config.yaml
qk_norm: true
init_std_qkv: 0.036
beta1: 0.93
lr_head: 0.00458
schedule: "wsd"
dataset: "wikipedia_en"
Each number is 500 + 50 x the weight over its row's rms, rounded and kept within 0 to 999. Layers, rows and columns count from 0. Numbers have three digits each. The size before them is the row's rms in percent of the matrix's.

# up: layer 9 MLP up, 512x192, rms 0.206, rows 120-165, columns 96-191
# down: layer 9 MLP down (transposed), 512x192, rms 0.377, rows 120-165, columns 96-191
# gate: layer 9 MLP gate, 512x192, rms 0.201, rows 121-166, columns 96-191
up120 115:489504437490464488490594470592451415473547494535544522530482603417625487569561545484483552531501499495471408592528613477519548490465437455539490517516591466631491505469559404542580482467458571460532425457500472508472445483426450620506466478428474516438507489440429533445447440526464415469
down120 117:476529406534474525588520450535451528507574472593522538502483537522504537525526507478559449545518433470513547571512535534437449421518391506570470544465550483524525581448481477534537488548517481482444513433499499522527466531533534528497558511438460517454508491453480551413464517597439450502
gate121 097:487554528508527494473522467476495440503429498446455476468518483620561487578501508457524456534537384456461464509494444521557550435545494477519382565462444475528438462581521522539544476541427457446506509499494485481611407567422521500541430535513483556519504580419576499581520492497519457460
up121 105:461475483511551471529481415436613479458536506500529536490516590524573534387501511537444463522471576550564539491524441388536461489570410468552438452534555529499444579406588561502488523516476540520457470515430559526503533393533472522428468518585620571446481494533444453456446472490534527445
down121 100:526592499484478487558549520506519466566590467560506522545501465544473545503482604498591503542575490432524550443540539437554521539489534549516553440510432524583624449500513435462451481477515489430526636488581427502467558367558509519461546425481520468531500454432536491456460493557505518480
gate122 100:458518522450533470480421479487522420506448518424482562451568538445545461633539466426484527473505478522473543430531499453651470453553547477601516508443560624524539487486469506537563514460482543474491447381586456486438585535474483452480566409495503544520512503428556503537547560489623497468
up122 096:380486498519422439522529594441509485465538551476445514578512538464436495465514528498609493519465494437529532547464513429446618553521524512444572521544437558426523476547562463365402503529463474489496478586514492449368462439464440513498486486445552513465411514539475438459497493442552596605
down122 096:561515524446485465537525452479481451491567555452478489555468543456471484469517556578553421511492472386472520565360452483525524515463538527491551530509537491420456437498551394489501479552539531443589507493537421426503438467576476461458499492478385471497445628450504508463542504461409432439
gate123 090:589568480518495434529389441440511451451491493500448473479415526507541464382427503451528456481434540500499438507518475554492466496417499482454442554478451445531373522531502553456537419554495554560519438579457533398462473508474597547459604439585518545519449516513478555445489535478447423515
up123 104:557472565507478588578558516542502532545510481494576603459500486489389519576614478571571498442489485489523630522519462476575473511557424485558455543526475533492588431460469426509487495437544504553480502464467519581526449628560477506470491479444562589472537499565449529554559564549571488379
down123 098:475564463542485493464523511478470478487454473461484524519531444476441487481518488535553517562439437487474537553543562566476490578552550524426463447497508505524573481492448473496577454379578454408523526495505538426493520494532375471483620508398501432549510571500521510514430527512393614441
gate124 104:487475506453480496460432512545530512564470560558489622520554512486505458642539439506487453465566465512457499539595415373526560453412575561495521477520466551581497484564533503497478517491493588551397449437508583433465482538464458518570488435422505503522548502468558478510422486478540499463
up124 101:482511397468570476546524510383565491596478557564563546551502506560520555528510422562589529388408558540463529494443478525472512449508464542529420493519570497510421529503496455443470497420534535553492556442547474469438477558432542484508430584583473517554497416528519571438498504534528538501
down124 099:527485511564461462594479465518427527518622535534506563537542500390518525548420496536557519541484494553487508431483430476443543435497527529534561544419539538507465516540515521651602364447439523503469522473497492457484483560483534553537457494559415561486514556545514564445482388551509565508
gate125 094:525551495545533549553475479493451370546466435542530447507451543505465541511544536499513430563502468465558464551423462485570629526564488504416505481473447466649547500503507583521446462544460504490594510466565540530508451420437457490488446499458459420534503473528433506501488493486612510409
up125 087:542385472484471381470498449592481465470415492519569488471530536495448474497457563546497449488412540479581451528470481468501504415540472563570530388582444419535506593445468548537507533510558430424509487531523494496399576433456402475637527500473470493502455547501482512479512487526426448494
down125 087:502491413498488415574438477487465438517507501434489455545562485463493448474506516529542522502543475581539465512563454380555542487436552519449620431521551562529397464377547496588498437508458493545391529556433580553531479443483512502477498479512462416469610449468452468555558528562467497501
gate126 103:446542504575507562448555481492529600550495600493422452530493532518529503583440441571523456420480463440473521541455526523512495584484552535526604508534514455457486643508601512509477471613479508640416521457542519570595494469500425536428454549547530477485525496503501442525584558428541462426
up126 103:528482477567574592448428551502500548483521459493562435479470513516483439551472488468439513489472474497562569561519484531472447485511417539409531511534528450414504528596520494483458503458471532538502556456512642468588568437557494537495474551497474573379477545558479477482550610491523499474
down126 111:543485515501564478471530522515517545532534586486411461540439425560431472535507468495428490451567513584472449458507412431522589495501613465458598536493595480497565476483490460551585494529473459616418530417425527553478566521579547502496541512581539540576469516466498511465609587512507474472
gate127 102:547548567461505544515502471521524505474564509517563496485462555459483447485551397446543444472551501566539450561520464416472444584456435443532508511442449548505476532466434464603513462486547455593468449507519430449484473505590495492464527389495483655545517432549523468526584503457471540472
up127 109:498494550507455502511497452473626578498467538607484480572569549506584540508578464420393517618504528540471507560498498439517501503564366499525456488497493432520418452507482506532546556619514528608425436559445509475541464515520458503498465473490502509500593495557492523536442456479467451485
down127 105:458468558472461428420526475499402478474487489490383483453546503562610526541435507498441428564486528453557515496556490452550468507568480413457482491443580545557478428476477435499499453583434476551432490432489475453609507499472452535531494474563557501558506514587421525496521543540499530592
gate128 105:500642452591521462490502507447458519537446486484425514546432562527651412611565524497453500488523550562438483544538540539517382443492521529465603513476500502491551473440587475530522493544424588540569450607539467501523492550579493516598497377520480499443542464461519648513462472508423584490
up128 112:595483592439378555503504513403366482486594456617546588585536542471437499497538441486471519579444627464499488530482514503427525467498513523497535458501487567532485510410508501414562417414498486545501528515431568454438494525509445473522446500526446456530451533552506564467487518554498505504
down128 113:455582557431578553530433534426358396411529505552507456565561535501515513502413396501483509546504569528605493499411578506508495531486471557453514549513396560573477476485519471502531544517595546506481544466453480525475534648461585538460460518548418579420548488634478390550479404500471493494
gate129 098:575533570431426585468470526478510509431407440567414500483486556522572534485477544537514535574472497472403504485464392436520479520488522535398446498537527410598445561484520411447423477515563539502605458491522424461493488459479520589567497499444521516449587525502478412444459553513553514518
up129 090:606509433524403526510492531507499522411462433504511429522492529609621470468472473530434487547477435503473537450432474471548439574470399491545473489521568415486456504500434501531488536480459446477546506497550473535408506535549497525458467495465411471554553431486543579476465618560446504560
down129 094:391572402529502507641509524547565442499559458422371479506448540493595416506446523507413488497460502480515425472446480462491601480538562464442554510474470449512524513475525515459489521506538453441478595481522510508461565512504493532580568506508471597529429422532491458462401460469577529534
gate130 100:524525515431516481447569499563500517509535541525502483486506515526571542553487428498626531486472473463529510524506546412552492410570544491481470579525428494548552666571526494496490523448411468471537527521520446471513435436588468462576500470593476521561429527461506560590555417549446651542
up130 100:476549539444543531486415495586501519502428409519477508474398459514554367530588536472540530576468518442613545462467513565573481530465517507426480463489478462549476553478485503563423503486574465496524531465589472558483508530513469464488501529487433498560548417527459485495395516520519521519
down130 104:476472505493430524561487523489501447419535542455502448504456562486528517493566507559546525515479440555552501478412442491431606472480544527493532512479599517523454575535472437477464546529510500496422530521575513453504395504524503537503439533472490422468517489543566505528494510513517395516
gate131 105:596484550424491427513614474509495541496588423465605558497517442573536486408522474583588559541570453423464443418487482459587473474448506534508484553459540505430462479476481423508447563510434434480512556473570487458517551516529475418473503584504485470522412445561621522602567547525497524491
up131 107:490521508494541498573587507502525559455483545467591446451516569532489469502529453476447534564524473531584421455559486463588479484538409498405579548539520537538465473519358401512413515520485552605492531423466526587493607518420554560454435497528529496495507521532521502549479534510537471491
down131 108:446509527482540519562374530548472499541520560429419484485551496485509445459515446486498536479616519492433420429527420577524484580540511430475487547609463493482472554537435559458461489559512538498520522520502537530503400593471454540529547520549457434467427552516449539475502473483429489508
gate132 101:455552497463458471452527508473520519560505427468558527474538562563501482460452538473576576425459498495479369486464483511592486479478503540511614453543393557517486500559467476469419417536565503532547576452478434458459482486570482481537512512401541600433487539546513481518526425490417488525
up132 099:597507534534519657551475556509528539493491530478538481487487564503497517430511574473517525477497525484500635593604525549523548555484464419608516489541425416527427521498492404441515486484472539508616410575465525508551505409475486476571479545531573493450523534515526510459510456458530505523
down132 106:582470414555389436417571442525538503464495468528494442478475480468519428493483467579542536492414611499533592450500451447525496409511538495507501535575483443512560539547502392508525557523423499432449501400431483532541510403506478515577425521546532581510601493592389549490577486509473591490
gate133 096:497431511536482510490489522424545482489440566550462505518489540502508625396424483464512537516554557450429458492494514371420417529408505421441546449502498570494504437433501564493607437471441594425517391536529453491509506478488424537548493509460517458531407532533363454504516568529504642603
up133 113:437492549474469559453552470476515536503439459439495434513562481462543411494486528525486480572457507442584518502579653542620453535403393536463486474505518525479465489446478506536445480561480464461504476497485510514472487532557540440437460458521464505486584497455544513503462462534512452553
down133 102:556629515489477529519542511568527604599577453515556558557425400489490462551562466610411542575486467513494559557482500548444537433459526555455561397487591482486449462521579488526613628436577582580485536467437554496438536518535599591450492569567518527519566499389425500503445510553433491588
gate134 099:567534558446565445417369420446490595561432509429501506441521559516567504548480516533488450486426476428496443497499448476512501450438478441541402574562480530528517487466537442566499521509511551491504515434504554530517595543513532442511627526478493482421552427449485585561514434494504504490
up134 098:453409545518468500457608470467490535439530466575483421540441434535493581508524503488463410484575486525533497495507530487498471510458567605409556435533481495485481474494551457444389506357484446421473594461392581473454508456526488436476530462494488469462594536575495533531478540448509554609
down134 104:430439547580485459446546545327477559415507502485421419445513481534453474493500504466496485455506500542460475513462543447577559537448565519481486518456583414436576456482553558562462504497460489562483547486486508543561413477482442412475532505460493507492466493533480570541540519500470476489
gate135 101:512548523451460506424495459450543459463485495382391408441453455493570466600432464523431464568470473542365454506599490446499509473453498477470529513499442433568538452475475457481523544508492539483477456437461447509609467510539504521503486454461479548427586471466487442564569568460487530525
up135 110:500552512597483539403508469496581540406522478424454456457483528379448389512487467505505518611551613508399503574473473522482465353505566492391545501456567484553470531494516582468375506489539517470554351441529508540474515491514496466533543476477507504500529546447439532400485446479445451509
down135 104:580481567460540420468590488540536503488572540533583476419434427521574568501473459478407434509526557585443509527514460482500522506480466499554438477426497526530521428448400541542451490513516436489474400453466531453553528550395547465468413430499490502504531436448438433492536554382486414561
gate136 099:515517521582418575543474559510501349534459464426449468531465520505488441472549460520530560572502508441580457473525495506501498513459485428523534449567464428506513568592526441531582431511385607498516526504437490512435391527479402446492518483422501477430445447538434472539535514533356481518
up136 095:538463473505427487601504477504586497552548502438481546491483466557523475498550589555459474470500506485530478548350557501516466431572426511452567429404455540510515549502545586497455523472453485470525497598551473601545452486513469461547487421531523524592545521569448457470410478468461576487
down136 091:432511482462494385543558497479462515479521494565515537574508499533519494519443466577529478487491539576437514489448466458557511485522636490533574494567484501508521443579418393469498495429517514563413485499479509584494430497463534403427474499584459452520539511397482528490551473539504509416
gate137 103:432489481466490450462455506374451408514514567402394512525527447469497449474578502406452439490506488561445505423456402487557454493399478466569557554617576490593486514378478551525460526421401501495475466527452538537502510490490371491623432504518422486499502506569504428509465506447513420486
up137 105:528516532459507428606517560535455430486522526463542479391459516545527439538546533457429554519485370482508470551456419502462467543475512423442496523505407595410521496420513527443559503489511450502510450594457566407464564476524491577441585431476515463466530474476423535356490465536526468558
down137 099:471540579517498563558462402642374496491386505459538441556557563491449491479572528507517555443476545425494497364550523494611426540459500477535492513468410489551582511477455532535516489524492550526417422423443487510397450513507513519460488493448544490485432560480441469459505544461586483422
gate138 105:439502466433474609541402420467464559502531467578524473589559601504459478460536505441498501490581426480502544469446424472486549460521477467455429579424466473533531541489505478522552574551568516366478585427496416523483458496464523529581475525547502447501463476505438418536432545569521518541
up138 101:446435440479546537510452418446511526486490441491438524495454504511454550560466443541513450474553423619479422433522488511521511546551477538393531489480463460505479510462527465596522466362502477414537571408539527517525513507496457529451480447495427515514499570496532564497522543593480601651
down138 103:484445533547561449575489462451572482472551518503489532506530565519456465512532511545610483529598529576385621512469539523504474581430476546547508376582455575429479440498534459438488507390509508589515450462527496482434629565510484438543520556507482402540560522565529514496478534529528477460
gate139 096:536418552406513480486433519438491483424559440461491393529555543443515514473535488458500436490467472529480521471575478443501465604496519463493546519399443570560397505385503525515472461501581512592599498510499542520556492479409551603437522486528510494559445496586506474561544587494498533464
up139 099:507474519483456602531475611480434500433558384434537514445446508461560513468524536545474557513477461534516531446490565523458391517513406597576438662482618525460455505541474477587516531590490498490456443505529497445453516419461515444504410562467471530542564467532396513477468448482510567475
down139 090:427518486583503532509466551541475493508542526439494553536585467539626472489425536394514572514465458502445484567550432451557460460481440525453415491546559447524412476624552505432499491403485513575473533573509450487425384577493453442507536616487452492474509522435559455540548416545506542405
gate140 107:469564535423496510502485538445486445501418593428570540477589530504510441472548452455509504447476436458451493507522523544472494516521450525411502533445514415528435503547532534531524434401518521370469523481530531663434526521536524429573524475525325516462346435513521576525510450530516478499
up140 108:440488490431559472449467524463518435547530519537480484453531487502467583453534497524521572447670520599436444402416496446524551541505532570392577556440547496495403444495489452579533508539500523464533428464542515517577581519632475466486459558512580432509560501548484477447599516499536526429
down140 109:471533443528559463533523563519460443541480517504545500509470562468504449595540520538527541520534587582437588518434496481505468573530551470517492403489388508512562501604436542553554528482527468538539467465585456444492452543476512537443555526464585459452422453520581484459429499514454490593
gate141 105:473438488475390503536465506511471554457585391448512531389462520463523473546516469428526525421330462550425494567591546570449510470495410522445503473535410469510497543483565466499476509625570530467508441476446478495566554565514550496572467524419453505483464484418464518518517547499442453474
up141 107:482494542516507537469558570541494525501545458416535509363544548476582521463453444417530525470418508489510535513577500455588512489482478526564464532462463495579498500482491484528486426522614507488511407512518479454524371497486458458431463534430463551531564457555499507513404506504456485477
down141 104:477452529553517495491460604488449475495463555447432564429444575543465540469461510449462524496505523490476564598588478570508484519552479457461448545443512513538424565584423560508486485504495453497576460615518488456542533552463519470504477479525600435610580458455537527561483458432389412510
gate142 110:498514467577524526546515499507457453538490482482483492446551580506568508425539572482490486521562479549535486469431485418562534667510482519515489477467514492562417518492501487424428552551480425534501546491506532474441520469505490497343455578413536585457481465542446539500509496550596455480
up142 105:514429510471491458480490512487535554552505483530488465549443469464430502541483507553409485600512586456454587498522411483420499508468473493482480557571462452497464516514512498457425520496426505487500537506419513444500631415425469556561521423501514474533486499519545499528486544510459484587
down142 100:497563448524422498464487508536468464508496439572467419526477422501477469444544566474543542554487453463461504555525494562472542514530532538460433512454529447502530447530494463583581491544600481506546409609511510474389497540504539490584576523541491541463479569529519383463516566436498423405
gate143 098:474525565438459534434442504482555423529497526465460575505497379529537549517576528558513510398450504459415486471553483537389469481456429520544594494502533541485523487491483477421543437520465472534450454493543485516527521433541502509425479552555374422482526447445469510482498489556563546548
up143 098:597536456468498441490483593455522457569459566545448452428488561493475485457472554480540484485490441571569503485445510467517467598503495531402495502455508541491479507432545600578498458496501468454495477499546593367509500492549578442470518558490487486449541457519492676524513544491489519512
down143 096:440535532453624483509608423539498550503640510555400571502427503478501412465434587479474461441507442447431501463482500556539574413494423493499385492458519448421436516594556514470492510508542451404487579501439458528543441526531438478570444454465558591491549461467553497511416526502456496523
gate144 090:523465483421494596499432554523477511414583563457529467567507584488510481584567519500479569531543449425542507584484540470501345454517438542510480495458543383524424471469424530423515506584553489564551516414541552511526356468559419439420511478510542461474422555470483554558500468516567442452
up144 088:449535487480455534591531466518566544459524515504486505479520543483477478548406528462566486545514472428430494492434321507464462476590630580529513495509501430584529488552443478466433464420502423468515459471529498526465424525599508506453393484457514572485535460400532451546527351486542434534
down144 091:344524526538517392525507444454430402500605517551609499514529535465482476515508641399525513534493467498525523430505461514530435433475469508548498451494500502563466541483443550550552401511528554542541559490509450474581468536564530440475544498497511502382499488411446492515493442533525405493
gate145 097:523595454455560482566505391503432457560432561512673429511498584427541594501567505494580513511478564512441514463546517507501591510455499468444414483583573502553470544567503585498564528490443559531524541506560484436461550501510564480453453421537450392421456465505527477531393540465528479448
up145 101:479463477595510474506490514434599461555487369481443481452506545525472455483456535457481553560405500590482533545529491448476491534556564550465519485479493515523495446507546471452587434519536514448545491462516447550453553566498598459567541512472402515486440564427523449503448530423471488446
down145 093:452467405473420471423498421499496576565434353516538483485563577505589493453531465456505426491497532449485525446540446542495502471595544525502554489449585468562461518439560475444463494453441557588583544440494527529510487495444577421518517493542464470550432520424470524504529571431544584510
gate146 099:478449405536532440479479386563570552584404474476459479537431492495462484507429524465589550519472449588510543573539419417604470582435528579461506464468558516442484561503545446477531539498542613415493484500441485490579546403535464471412524455548502470508454555479460493525516437509384551440
up146 101:524413629535535411544423457612481490438462473602530569567476437432440489498503490492473558449524498526455496578609551496462398560572496519542532537509577484489484511546506475561521505366524549512452528525364481501445500465416537490456490458562431495487477411483432437494463463449530479481
down146 103:514489529475523514532477571375561541551496467424504463513465640526435531529529422540511527467616504461492606481521436449570616516436643492457511501518486520433532484458486615556485520552468542457452485488560496562518456534538435438435400522499561566514488473528494494522437498472503451492
gate147 105:508470553508494547532649584473524409502507453596537564558486552523441566516427535533530495468467558521388421466492530536530586438482507500520456433504454514545497520545481558473468524535424463576536502530473484518531459488498465464453434451489462559461547495536458425510507569479547437580
up147 112:534465421509465517520551540575501514500437571396507420520615475417462427506506560498473593563551473454478512433531499467496578517526510479455521513524523534592503491449488472482488506552531523447509477490522432595366492550570507510615485465534450463441420420461432490478536449475441467533
down147 109:492494584535545527538497519515552479496461482470429485470525486411419633470495639523499555457468487462538483537497447459597445547440500443474490474473487435537504558483521512578529516458500610509529455486508545535465490538491536476567548518519490543538501510619428512448498408431517531445
gate148 092:518518592460526543544504486568460433560508566477523589436519444548474402445466463508634622555580510401482429474497489502510552463534521486514391529443550467507429524561510471463491603477587404437430442454535514474458487474511413489541456509428495425453467574502504466499610439538553545461
up148 094:535545422444430606496500514429473428448479464464452509483497550432525475542533459498492398490444531547476517598451396567552592499502420426561574487537510442501565437535570507495468515408504572491493538597520506543494450565475472596480587487502489409511498513452613425508460486468445521496
down148 093:605435607477491432461550582594536421458507531438527586453590494491437535451583610438533479490478539474521536543511501477534540531502526458509576519496540493487408532440568504504502573500486559484486533519540436487517451453492488575522509453540564535446493520555555568418472502573526421548
gate149 100:389507493517504438508482508522523454493521541478450538600486588396539430429536432525568610547432594456391548481401523460451533535511512458538501456504505535494597498549503540480555534490570508454536500486519444467462389383534545504530459523541524495524476467476478349422474512477511507445
up149 095:434573480536486579556452566427546502609544554415528564504432537630504474423480434563560356458521567487549476407455451527464485494605399522527492500533464501446557556496548521473508513523473562523535538482497520458484445400527495471556474436556479489446476485464506440491451564461443487441
down149 093:462518530524524473477602492439526375558571488483482462514515495501515481536464456439481460526442522521474402401481533586434397597468465482576466497534500480519550468448446596549410497526562573478476504567546469502608461464558476447422487457473502481501471407404394461401529577458483565530
gate150 105:556582484446551539437406463532499588465410378505510513477569467580508519499477444527468504493515447511468485475599501432547456545522417545449483440584531481601486621556496466564545530530437505447541514524445550509570495472472547550458564446412396436542547512477559530497530444579445516524
up150 111:541468466621503481487407537489401546436501542455502492384444518476455496613464468497428483507505498462521429452543550515388428517504448549507533464463537575470561585447462512457444548343466560507411456596398497499525475487491498509579501541444518447453505508441471485456540570487467446544
down150 112:465621494520502444572458456505508508529532469419526429408484501502496443559511557495490418417563531456582511519484498574435441415414547472484497509509532514485530433491438566496508501621507530483487503508438375494501492480476472388451588481407519555511412460493390445560454467543447540549
gate151 096:495542461528416549563583401484380451574463487436549467572504497502579514456567524429538428475492434558508565558580560519534476574592486518437437488469433463551518406512452473582514564524550522563467471535521550455461481564587433534557489458476534564498452556493543424415529484492460456503
up151 094:530511480543574526434498560519443509586399480498508465547469613462481496479461404488426505517531552514448435567531524478502435521576414426549496628447549573493508522471486495492424554475566462505463562463528478554519479497428483445535451444615492538452569471535495569498437478517483510479
down151 093:423529505438402580531548440488443461451372572482497508540532516537546442454573575418449466522523399539499539498616510573495550415562589478548486532505491636538472521527523517519488465525531495515456570445464522460476576502488526502561426418562498477544485529624549390430571477508484431505
gate152 097:541521484542590532472492524594500557534481530563464553404401479407491519545490478488564406497456442502521508617537494458507528523476452430386500604409501503482456469559578604505475425525467526537473529409478502470512536543521490487475526519540491461426524460467440404563498448582478493519
up152 100:476477477455496513524483576567449551542432448565536509579519594447517487427500483507471418419499579488566538548509446560517533580486391496523521428570525497434591498444449521472475524529452574551489558558541427373495545514554496493566532523458428457469526555456467460535477511465545534523
down152 103:592372489468490477542457486369509491529483522585552547462554520528505541588415456572615543555485556496504572465386502589478525438594524485463419521448529489486450506481497590499510487500476486490448505450500412510406461495503550553496561498509562543474487426514534549505503458566515642500
gate153 087:560510465524456496517409465468457540496517490562510432509506553526452652474480385480485435451522496534489383551501527429543536472501530352450556518374461561496568477443500505470524517519481484554563470506561450502550505463553496526491597362452508585485481534537503583495512499399491499617
up153 100:447454486499484542613454492555551444436599533460572564545494544540441567454527489556493526505479458516470496550510446425506479429540512528455443465422507516421538479508474368502590461554542469436496510441528529448505573527522522454449506475582526576512550442471590440538523534499531538585
down153 099:513442468571444543530430471473450514518470535490481483493494459453563558471582374463506439438461625531547479530537533506580468583461453431493511553429483638575517553463484472522458546534485510517519464480580411519471559482507493522623509451447495555482554420540398518501566480546571498561
gate154 103:476529506553594496475446513457516457520532466473495405473532496493550507493517506443505493398434490518470521604559414490442529502463455477530566558369562491458566558501579490454546522467484412535470527585514452503541500488514571508472472564425445541530485484470538578571596430476464497445
up154 104:507459515552507586406533495534418454497496483550582470431505516503496446517530459564544439497540452484592540562568500535443569497451465387478522530513476480413495395493532565469508459430439425536532497585525463472505472486565549568483480523472425479459519436511531607527456476410543487567
down154 104:536495491522506524490538478506506503586510442486495556529468442535571465490522471406521432517444435539407483460484450467558495552459503564624615491532497470550398454520491434485477504376551445564485546484477467433551530481506599502515466584545568497469509499508569544575502485466544451491
gate155 104:465549472489462515541480471440457495495502492468492486427388503621481451442563476546540468489550387509464523571409541540485462536516417435535424503460457408496472480497486468418484613492533505525510467460532614424559512469509487464485466491407475467494452492471450497462509525582512504551
up155 096:451566552522479483499452578467553552503494439468526511485560458467408487534542482554466595468430480465471411475443419441424503513441466525410440523476456499409487454463554534499518496550537507469504533454539382488490529463483522461494491544571471481455610452478579521518423541553481534476
down155 105:464515522462541484528485469463593502466511540404555577438487470486446467549552550468508572481500417488461543519578520525549534484445487457362463452522500608503492517446477650485507532473470529341468555491465425554424586493509483433520519543552476505561525524550514486546535383604582457505
gate156 092:413534548450534464444509451509555446531512549463447452497483377454578514480497491536530449523531496516498444417516467441494488535451505439528510463545495354635468463522648563573530505517462512558406460516533397495558487572490433508470492493539457429490531453488481479493452559514437403493
up156 093:448375528516457468467552442499555533504537448427467537475450404512502438515548480456487500453591538483447523437475475510504556487453487453534460585508552454561524544398533405504465522507519435517566599514512549458590532486443536541460482516543543495467503398508481485459524453617551502562
down156 090:435469445451428402439545440408410537451479434457426496522478522474452531557435505464470631451459499544475503532487436453553524533499539464491578501480543503452530583470492509545532467493469521455462421529511485631603479514429590520526555437505504528420497481491412570453525540568521505550
gate157 101:496544521452507493501539527516462485452422518454501567404485502495498443446549450483465560485386434574477486454491409546514487487553438464524619569384493504532497443513561503541537509420537430509550548537456399446449525514530424508531487498561524655491456412531511444369553540515503539464
up157 096:443520438535515548474483562433441509529522539492398491554510515418545461500529434527503536410516415440543429584482491492509484454485464463434530574489479378515520392456502489540482453420443496456482470564531456492583459494451548510566545449542511616479506593493444401411560446473501478425
down157 096:460427458565408562506489401563510428568514555502487592571538542473487509468492512523611515564489509525406535513487520503500461515424567543535488491459530393518492520472391553444483513543435485406529448584534549501504495383402478557454537499450460410531428515463413435548534571564442533444
gate158 104:537523488458579469509507537557505469546558421588626532578538605582520489540528557516491492463444455517585526546521446538470485600512428436530505542485500545506452544323481472553480476523533433560585525479533545526498440574463486484488435554486562577419516407444472527479486502533540605484
up158 111:469494536441576437521534480506429560564411486421469458559583555529481468571449459426482394480432486493479569494582557479444540535476530552477619512574405507544601510514472568428515466405555525546492555544511509534517468539521465508536525417445603492559524520503517578504555453491510537432
down158 110:541448481441461481476563468467476463558480525521552599508454586363491515471489571539530443483520452462490473529444418515514504524378453459392539503518428519392592370535569573430456519573533450488577503518431485464439449583530524510572463518514488545453363516486520545479586476494479459632
gate159 102:532528449401497545512558504522564474488503555619504562547482486559530602490390529480528452435542413495403457503406407504578493467476513517463458633562597476458456486493466460512443411500522528507470458479449524487507500520532503481534474435442554495489575457403527521551529433502429517557
up159 108:506483469498481485495423435547453451468555475389530433473456447437511451476467544514548546515530504468480389519556474466542521486487467493425493488513489427487569477500460532428597527460543528507472440510509579508535524434575481536541491433501442626471569498568539464532466571549434547477
down159 110:478525449547590445439452533496510584406408519508443446520400516441469401564499557589507488571476617490428362456462484469518478460486574539540412547555501573510495525410483467499585536540452492395537475513578476499472563403572475579436493535480521469451496476511539564522478500505468536471
gate160 095:509451509518476468522436481526460507547398526526527558499505533581432470503375561467507488536461402482470476561545585522484539478372462423477521567480456499414525533584490516529470553427439485438594567511476516420382512489462476521525530425556429526619390433520517588546550490539411457413
up160 087:447549529492496518480506532488451531432495532520525537486492416595552484548478489508553555537494541534532478549545485480476599416443492540596475467503526482600511473435544544478382528613513468508514488497485613477505468479481511510476456361476532543508459540548533553551441497469538536479
down160 098:563527458444465435495501414478599528477531398476568579515475482529522485586484453433494398500554497545498493483523435448471442431445464444341457487478563531512518532507523493447465496464455492546561544512491561497405475437615537581469520499513513451493490581509455520586409524574535468428
gate161 086:538540580571466519411541542581466422386521462457472560409553517513536564467474514523516508474463527414598490546503490543421573477526450621526521479471511459462489471578546501485499611543463421417543451547480392541459480497454480553468543473494458460445507619503542454490473524526477507495
up161 098:581463550477464474515492520501578627520531558514533559520484518420546444497464529516568446443486397470500546522515574597467431473519468400490472522478485542510520452473454570538500481494450414514540566589462406626437431487498452535484567457593527549544450429476451458565450525486524535482
down161 092:526521454548510551482515475569499540491508430491539532490535452499462443540506570514453561631580470366525508457458501486434450469494458456457507464482438432497536464497440532539458553443513506546532473466560474499501479453596586396446506523521402462464500597346540508485526539469537501473
gate162 098:486532497494532409506481564482488468459514436474518547572546620390575413488397473548528461465585537451479550563416433471430520586437592414569483469501524483371494522562519523447518604559425542451487461480491486470502429474469531496478529382464448471464513548513541488553533477424543348498
up162 095:473581543527451454509539566580553492521480455490403524511465508581501506495556436548500504510485598558470427547465540496447521459576489484555491594527502513489523551496482574506525532453512506520570485591502451464533419545591537530552442568485428487482445432458555533476525491509524505401
down162 099:491534469479489495441440459512483404544582460450531454435501412563534440481456548567487516526487489468482492546555492506584484470573559498481477546572446481548481532468494471451572534529575522581480524467448478465539517541511592406445444529456484490516465539507527381504533506396500561378
gate163 104:508569438516523590459423406429490458475481465505499547489412536465589549477554539439577475504488443442488462585472489380492518548525587480385519484545437510439521479475501511456434434603536548532436491482424403455482551463539552471487528492432429472578533496492454492495619579529465514559
up163 107:498564450317518546352486508520490544500502481527514448553517512450562436455533458546468546488457538420522384504547533536651533562468489524492504515438521562561519491508401561492461431543526514471452543491485568540466403468515513573472505589487454503563554642472472456524472507550506505538
down163 105:517480524622532514475512468498432562479512521500564482586547495531431463571486491428528455560470548455539439431435631477483516515458480478562512454431508500537487506492461592504507468496533512496510522552439581570552514533478444550444579495459491530503516412536400521492473471549500526529
gate164 097:563486469508468495588441577481419490397475462518493474455450497487530508519478502515517601462506532550478484481484549451534545500543549511530529550490449531574475629481603552453534430583424520437532469482502579398491562410469451460493450462625530431476511453489514474483498478447480569567
up164 100:543415431460547438475482538542505443523543446550524409555454470484578498503528506396441448466552525434385427500430554535552503529583473533435482517557446466462533491528515524433470427495490559557536454436570537474535516542558460565482531495407427556500523508497514562530459464523496541462
down164 096:500446455461487513500523589463491510476523471603460482421501430479589476649460353470435545563439520566438492601445503445420554484501511427493520471493625525452394495555446511473540438556385461512517506461443554543585551518524550485417500531534514494494516501453432436498477550439489474519
gate165 097:549531543505465433458422563461510516567543472623520513550515510461480502584514534439512472516467527492487459435450455497505526592419493498471439452495496486491533548511551614381522428529420476553526459485498561459386513505446504516440513498440418520544548498534481590433468525534489491478
up165 105:509518527488525536498466459642496500648484505493507503424510517510538480496437465528461589507539495508593429461411447421517551544421453522472478530539443452531516512511535527478445506400535613495488424520456475466519483496463505474463533486466384516486497530520523511467559484506448503520
down165 099:493570448428500509526435477566478446574557513504442513429471519471505551475582493515441630533462508359654610479445497517474463492508477512474476471525622530443523526524441569475446551461533512486584459507502443416496490456518580568462408546568551454449498501452435531533467486541530412490
gate166 105:420489470586520522572456517475514424533587525471473496567543512509572521482549432411570479409623533569494476547550511551545532538560435467427469479425545526509497453498597454443471498547434449519487545482481526587509488431459504474472542546507567559435474477537558397504542544457516546448